Part of a small language model's weights.
Size: 10 layers, width 768, 18 heads of 64 (3 for keys and values), MLP 2688 GELU, vocabulary 8192, 74.5M parameters.
Architecture: rotary positions, untied embeddings, normalized queries and keys.
Training: a variant of Muon for these matrices, 955M tokens.
Each number is 500 + 50 x the weight over its row's rms, rounded and kept within 0 to 999. Layers, rows and columns count from 0. Numbers have three digits each. The size before them is the row's rms in percent of the matrix's.

# layer 4 attention output, 768x1152, rms 0.123, rows 462-551, columns 216-287
102:558522489463545536530430490509497521490433485530458566484463542473439472473551544514553431582578507581462460474462421514421590489490508439486466594442518432470432491550535458500505447596437522400488438535506513448577
100:438454455552409454484488523452515489483512505476492429420480505496517573464505503518589553536514462461477477468563484536540356486527488504532490462512536452544440474526426485472539544420483506563533483483484545434455
099:413517545468487492560517445500484461522485346552490519448517456399507569465519472491570485478439486479470485466555473550479494383524472575473492603548528472549461508483520561467482564470495530509531512558593429502525
102:493568495516477547529513564500470430490464539504458487505514483572511550499427536539518503496517465514541587476542468464538499499488378520476469560534515523432418521510509507484482405565580516486575534524411443476479
098:502530467482504488509446458503446508538563420518431498465442451518483501520471532531538599473597479525516428489553458515508473563536597531429599490584391634509576524546505426617525446569502514448485526553504536416458
098:460563557477457397462473520543482503464494429539526510492535499499541526410491485442563501447588489489433533510518560460557501580509448423447502423430553572595392567389546439521514507510498504579462507545496421477433
101:441475449556465534491517504523534504398498552547497476409534490454532531521493501505535460467502490494450569515460480514493437477525566484473485471477438363569456465450422617483472550385423436540383470490546491416550
098:455520543456487522485482479423438584602497532535492463513493557511571500478499488439469469508445405487562482487539516511535548523550474474479473470585591459512542538529416557531432495473469409438474509509488479445531
100:466530487540454549549499443489506505542536476423474481462502501502462491469480483543496561469549529530492477517518473557527410495515542585539495499523497421554526510456417553450513590428508533437500487442527439534482
096:493490535538508471510560515502441494539569498556459459528448473460539525445482465459542460478545541447533504432608504479507464496548499489569462454480494498532459508400627526459527367446486462447515445473432539491459
104:490493433537509435475503578499567424440452584458434537421536558448437438470593431434508517526519434456441497476601462477613406437522514487471445558562440455495582536462518562443425542490468549421451465474570520471420
100:451596515495528444539419490576532548550556479555415464645544541548474532530529495486517456443536492540437458474521529482534456489466491495543499429584578480475496518479491569438421477446389560604533511543493529488448
095:472443522557414503485511470464499391590487476493548561497470572467491510448460517472503541445436413411538529628484543539438589466487463569385466498492523466453525484468552534474443414546537435553486525490488486418540
100:499510511494461446540538480441463489489493548425558478382485517490437555432391553507464477515568431420494466425609486475513537499488555424454430536472547443550600513541449623424524425427536515556478554506524460517483
101:399506434551498481526501474469463541494455492533527507512421470436512457521516476504469533502508455535403472422451524484570477562558515449541543496545428411516447634468505468520412542479446580517573509564481435458500
099:524486475466469530534485544505516496527577461573568457519423526498540494547492466459506530420605475504578405632548547479463476488508483475452480489580499613495442410465470515357515474542494498449603353597443523487538
101:524511480505483487503461396541527452518566472436397509534545505445458538604405526469482458460567502503496535488420464481448502579403568559482549536411446473518547579427536503441506466535581518543553492430480479536502
099:571535533487564501434538486514566476466546454544499540553560581476509478582551552489412460525511433571513465585491500431473442503491578502580514521523417525471466545469605496515479449489529454487452485560519574501507
100:393490460509575447551557536473561506561543473493460521564507439487480531494452429362453515497594441513523464478568484525514554521514478513488518397485482468515456509530508541501558501513501516431485559582542565472461
103:450503527432477455560551525470517472528507564472510523416525495533457450487550411599468537456439500601452547475557572469451568543525541489508497492504394523504592492485499561564571449583508393453512391545510495517411
098:473537480451560586475478537574495513520489602519491511545505536493462428489449640509591566539517529431548542502472580549465465578552462438523511531472515539565419522405548521539439377523520550605549532562530488458453
100:457497429546520494507499424576440474491520496492475548548493524458504543468481610446604499437488490503429441544541532406454458508523579575457463584489435572482444566431486490488465527435531591523473505547465435572454
103:518452463439508477492488599440482561503515470412552464530578502549486528474531412526537597470460552500442419478496510511500481395476494526501500501533530471530506478510578527508526543462509506459577457547474455466405
092:498523522514539544410524526474475470488430431474503428546566496511547482534532608542639476547462575514559553500515506554583559477492474531508526450486603540424509540530515519497651492438516519433491553464612587523486
097:495536440426554514519405495519438461496497513494517532490464450566530475486522504525489477486538567532506533518421525547523517404486483579496478518396509567443563468456498471491577564467475534522517542499548497544470
099:563514528538495515520510502459496443468530448525533460461432492475397531536546530508527539561523493549596508506513519556483428484531483531516519472499515563566434501589511568619560566464414589464435430452485550582466
101:459515504498504491488486469483447502478447498532486545546429435495549492403557539570550487555502520506420570585529512521420539514578551533566439490416475519376493475473502476434597465483473525623474481482372410435488
102:475514495461552418416478522562476529481526506485488503475520452466463599503487529403551488477578504510498464480498526477533506430462523564575490510439548570608466480460492540436459461383553527448469505496489510502506
102:504405469364572598554530481541475511473470515476457504498505484428399523500452503463463535496537513543525507559402516529503495447489445477482465560516432575492445499530670575451538479503524509530478450603424555381483
099:469474521512565513422504517542479543424466576516479485397446455506507468469475475444473556503609455534433497482468444531456488535521488572447478569450587461450442556528514471475503463495492496495513428525566521551589
098:550464494558499481451442524480488484454484505477499512463431485518482590491518461465505471435488538454470473457501454565522559418472513396472481405557484423566590583432483561526475482541456418389509571522442482528489
102:442539458506419462495551577509446529550499484449529421597513567395412584484486535486520547465555537558453432460539463537532396437490516468450482483546484433476457414474538496439495465455571430529616500497467485471499
096:554510500471488544497534490539384468466485516482558430590544448482478533511534524457565526527461506569483555471460481492507398549564431478559536563498464527521516395530468528580492349428515569446459513514488567502501
103:567545532426472566510455487469595547518533454503470465541508568472487479563572586503531491556429613506438467541518468567554459425508508405531469436448524419528567461537504520541474492615514500471526485503530497463528
102:510477500444547524586505593588514462512513438470535466534459516482507473578421484477499492469435497493436522486441504504504532553550440467421450411488543570490506537510509489549492549473399491524475460482539579523513
098:478512521475510572499517529490427532493544603364448492524428513568526469567527500523547596478381483498519567451462535469583550471509555444492454480434454504500533459526421495436483427439486518441550496475459546397494
098:528517506520484438519497595502442590554516541588469451442547583475537528512523526388487556573533489524567486521480480467541411453490538500400481527435560480533562529511495490546492571520511532544473520497529487440498
103:525487490467559545544446434464524543539485441524513418484495508418500502479577505539479479468599465451551500523480420422536385527458514478510522563446527566512463416443552495401419415511503566480437484529494559508512
104:558545497486543518566476552499495511540556518436515508467523533477449415559522423480498437469548560507513471495498490539464611527544512452462511490579469580552525526568448524513409477586459468401554541501531479507450
098:542529464469459508488466480496530480524520480558558546564486525544532426511509509559567438502479527521519500503526427457531522476534629472530539465503437539458496452512530547506540561560519565508562618557479535491540
102:561444511508543562499465492448549491544520453496549524511515470441447506507490450436511542473657515526517428475510524464444494527567534461478453499549468618438518500512441518549511521486442563485467578483485504498423
097:550482615505525492509479462461563409536609505497419518514440458407581482514516609546426378546413560455488508460455594543584418390537459425432501462496536441449461545479448580526502514561568444506470444552457555489500
101:519430531464506508496469536551518431423583528511552504584482575460568545525450530529622429606448392548437555501425510486493467602558441542440419543489629534541445443566450456431524534481501432451492549513534500427621
099:509464444540488506449498446462496453504483537510438438436467488500548501404481468542505474511373443471546533526405497480492469497547608432482464433430520408453512504496436457512423545410481503406507475483504491470504
098:439475579589502446511458491498527515468479541531481500559495474479507532540497482596470548499507472469372530495450486527474634537483541445492532567539496455465485457410501536484531394470565518474465518499471476494410
100:460477544477483414531465412448491591576462560468442475361430545464480463474518384512463477546577517448539437474515535563518367531554462538559505454561454584483486522501497513513550545460500529508418483542639415462442
102:477475534533417544525511558507438464505553550386494469533458541478503564453449572555628481511471452588565401601534511436477463508556452448457486490519551458478603395549552542512501519512393465437520463471530472593553
097:497522508523496524478490468500470552571540519526471492535516501546480475540408540473573441479455565498498432571523499530425569511445443544451525584506494416412352504467576432490562508512539461573584479526523473523525
105:580396457491531460515536456537531509581490467454563477401496487571514476513519481522494487454486486505467597606344540468525474485483527412566500465557589464456408517496510440514531420531534495458503432529500584554544
097:493418530479510495477509499495533499469482507518502519492437508522458571469501499419474438522564485407469561508441536524486560498527495477493506498548536508382539482529470472520499533532497436465519514499473521431474
099:489509528472546438492470499496537482501561418518466580512549451569431523477522453483504502491573516458469468503520482535486494611482547504525368616490487579522576459476452479441538536513557499500572489521539501526415
103:507456475495444507441452581472466606543489438514482488483453421543508575554498519523457508556495523552510444517454432489525456563561463500431551456477575454497562427480535404590521493615464505481542571545494515486476
101:522493459444491441500546539543432486504419478537434524406467472509449378474484460489429520472565491625508450499531580402514425541450457497564589428533520516485586389425475555462520501547547490460482475481478477547499
099:503481525523519425526538457441509513500504434472468566426461462531557564481515543538493457507567432507468513513478489495480516438522508512531557459460476602552513556471505443511424519536400491465408396496505523534442
095:518518510577465485532503473627601545481490501526495524554483525493548435418460510390443461416511533489473573685434572430528454451515460443608489439443482468474493494471497406520507555475508445419475452431528543472486
099:548535584494507536443485554600446524408511497558424475552560455465535479585485587490515457515421568558519522464489538623497529440453552594491468520450513430526476518492470488504543425496625477449514500369538467489417
105:461445602577548513588536399510547640559488457488476440516484507478459544481546437568517437472587443509535441486527435571470477572547474496591442641616482525433599539529548436460452442539567524437421508438550453492455
095:552477546496507499506527464568447504562504494516495413508509480524503466423462544575518485489463522481451449464522468403417568577453467571541508493483452472509552454457472529506503534457378462463458437453518583442431
096:434474522476561455594550487581525569583387488496496545486528510537561498510544514425554489448485527523471523485503535499529464502447472476391527441521466458525550489500525517495498486405471501593506502513572530416513
096:557415540444521458453596468481468567556532509451530454505500557419457406511468485467395490545557503597483559435588486479547572474556573525468500512487493488553459608523525473520546534480500611583484532495551386503439
096:422508486532532535493532519481466515462568473493587563541439442539504524449519501544498438390495505420586531483505432504505461370470470520415467461466528524514435481559403476575479477517461605484445535430354520411472
093:505541548523432549562509548519441497387398502495505525517494472508460539435526512560455470484442512461598566520492460539489533527536548450512538495416473357394478551490480497541541458550455541486504505590441569472535
101:465466469483543484401543535462522472506445496497449453524493420534554505478392491555555501552522572510558540526516527550549460500512507497429491375480460470463444428488437532491492546506503570544608516412506505640508
098:484469503481529508470511427467466621466478426576444454451450556519512573495457529549471476530531458494517476445485441445570397465578504443577527589486425535542492434573547514524494548479393421556470499400520537529478
101:521550515436585471562490472564511557539478440483478516524535449442464584491527553536524510554594395538471494562482468497416577497504610450499493508401559391493487488433459526486499442430494509577452486573437445479476
103:535530575448452542488548479496573542557440511430480525492509486466565539588568462481555443442529496535435492493539504447488536493473546520489508404473535473379462502442413369544420538597457464484416494487481551454508
104:527479447455529465491529536471506461548447475569493455523500487524470544476461369441480492469589519562481435528618448419488536531464452483483384494464542530531490565583418490496536556552519532548554429444528527568473
099:499361436411507512483533510494576526533512500535455425432546458445471444522509533499476493501518579489470486484477543436508533541442498516523506409433468534439534486394485516487485513382468549439510486471469465556525
104:462566574533425463556570494461510487483376477515520543489535494548505524465520459564519430563467498425436474557567473517429526595463509575511555552510501526568575548491454536547568449505549493459435478586473490498512
107:494543548533513537561424451470493479353517546590455402591478454470460541454547518493445471520546535511517477446498440517517463498472537513453591467425438452538463505550468449456561427503482438521518493450402560407514
099:452488435454502498571413535484463500494493429461424520399458566395463548577473508460592505493584454480479514528536491510516509485481585477532503561508444518457545535536528479475473512513492499546476524558534496460442
096:546469431392547503484405583536457529546470461538521460533532490485490517489478497451464491508557545540471473461490505531467597540422490467489524524510507489504536519524511494474404506581425488428521563514442512501556
094:516538446510496501564562494549482461492508452535501539539493506511542496598456484556475561585436518496441556524447487552584592522396446496487635555441555524453420496518523526418516512492549505452465396419590519536454
098:555513497562457541476489481490544528493543500526472457528561478410517410501441438471565531573529398553644474467468509577537429457504474491421461461433535538555509560510551541508506484449496564518531517496532460569518
101:532435483564481557514460463496532451453460489483486432515454559519547481501505484498561460544490446457548501513404559453379519477526538576478450494506509410512416569535454426434576392479500489561476480514518522449504
098:453562503522505476471585517519445507531572539427498538570558536513451490471484507513520540559530503502436542519464473443570428507523564554489554546492573592462473444493488416508567515580494532494520548529550535586479
105:540488528425492516507524475541490517482541457537476523504508531475505534456529542473445407474483423485538449528482511441432495516599443408423428564490442505499493466540431456415530456501506431525526550578524405588531
095:514507511434560497532547499476554549511510500517460560473534568564520506516469433526499503478491463478555543484526577552521462533529475521561487643410432519440528517557484499477565500555442611526525506476452530524438
100:503518538448552465429564535532456476460551487477546526539565508466553528553495501475501497538507580462457517509468437447414451590376526453353437544514451431594453460423530485448507455538456436509548499580418496465481
102:476492452485486461534524532509518472410558447506500543495528437521570532456461427459560483439475476586443506487436497468532598595537514389472484466468466407538560605556464500460520436510502344614541449473537469510523
097:484522571551450513497469554464464495527521508484447542528483500463545529483500491527505505453549467467540544550470503453612465519477486554548438524520477490499487466527477579408577419495514508528478415463540513529472
101:479551489559564582382535421508550503542499517539532575498547458574439571560509540517579513474544497502411488486440456477563564509513534567541585470494505510520415474517552458568500495504475481439414570377493526518554
096:494598612478527494478485520494479503519517565475540480489523532430539432481489495501366484477476557556494549480569444501493484531510566522529514552595486548494504475455381500482510536565516615457501544550490481482443
103:459446526476498570496545550551447532422640590480468574554425482445496490508491448535564507497456625424403508430449630469365492557511501463461460630468545541579447519502443435407420507449478512537511508496414453474479
097:479499580488442413480483526480491536545567528468536570524431513569550547505448453425513483505565545534467557526491497517516585438439546579574501535453448563485329449489505429492515602451567555500505560476485529467568
103:432437448478504482469454516475543417553498571590508513465464577437426477503421555382499529465507632478454475417531515450484510482410517457399542481578492500461556562499490427542460519518455464537641479527446531517527
105:556478462486519430515480395466521446518419484501532476521531506528547387454496446499442558611463436526430546534417467448548544515593449475444545478561466464414486568533486496433527418519477409505506548564502462378436
104:560526516471452414552529525404554527590440458488409537458491411491527439502429409466556474574552480505500594511528481492528488523515575496571492584484526454520472518444538459489534464499527490420510603583459570466491
101:487576444539450471523448511471565520553433535550433538570590544436484512443459543454471465483493499370586562404519478508529463425530437525517439479549581380511523446503579454543517495501522453392470560564473543451457
103:548456498463562511536416528512499499500491511492440460480511432468450453432517476490492412517403358579568481560520515531449480518423549523446461543480425448461506450567460516465491579497511475411470548646462380542513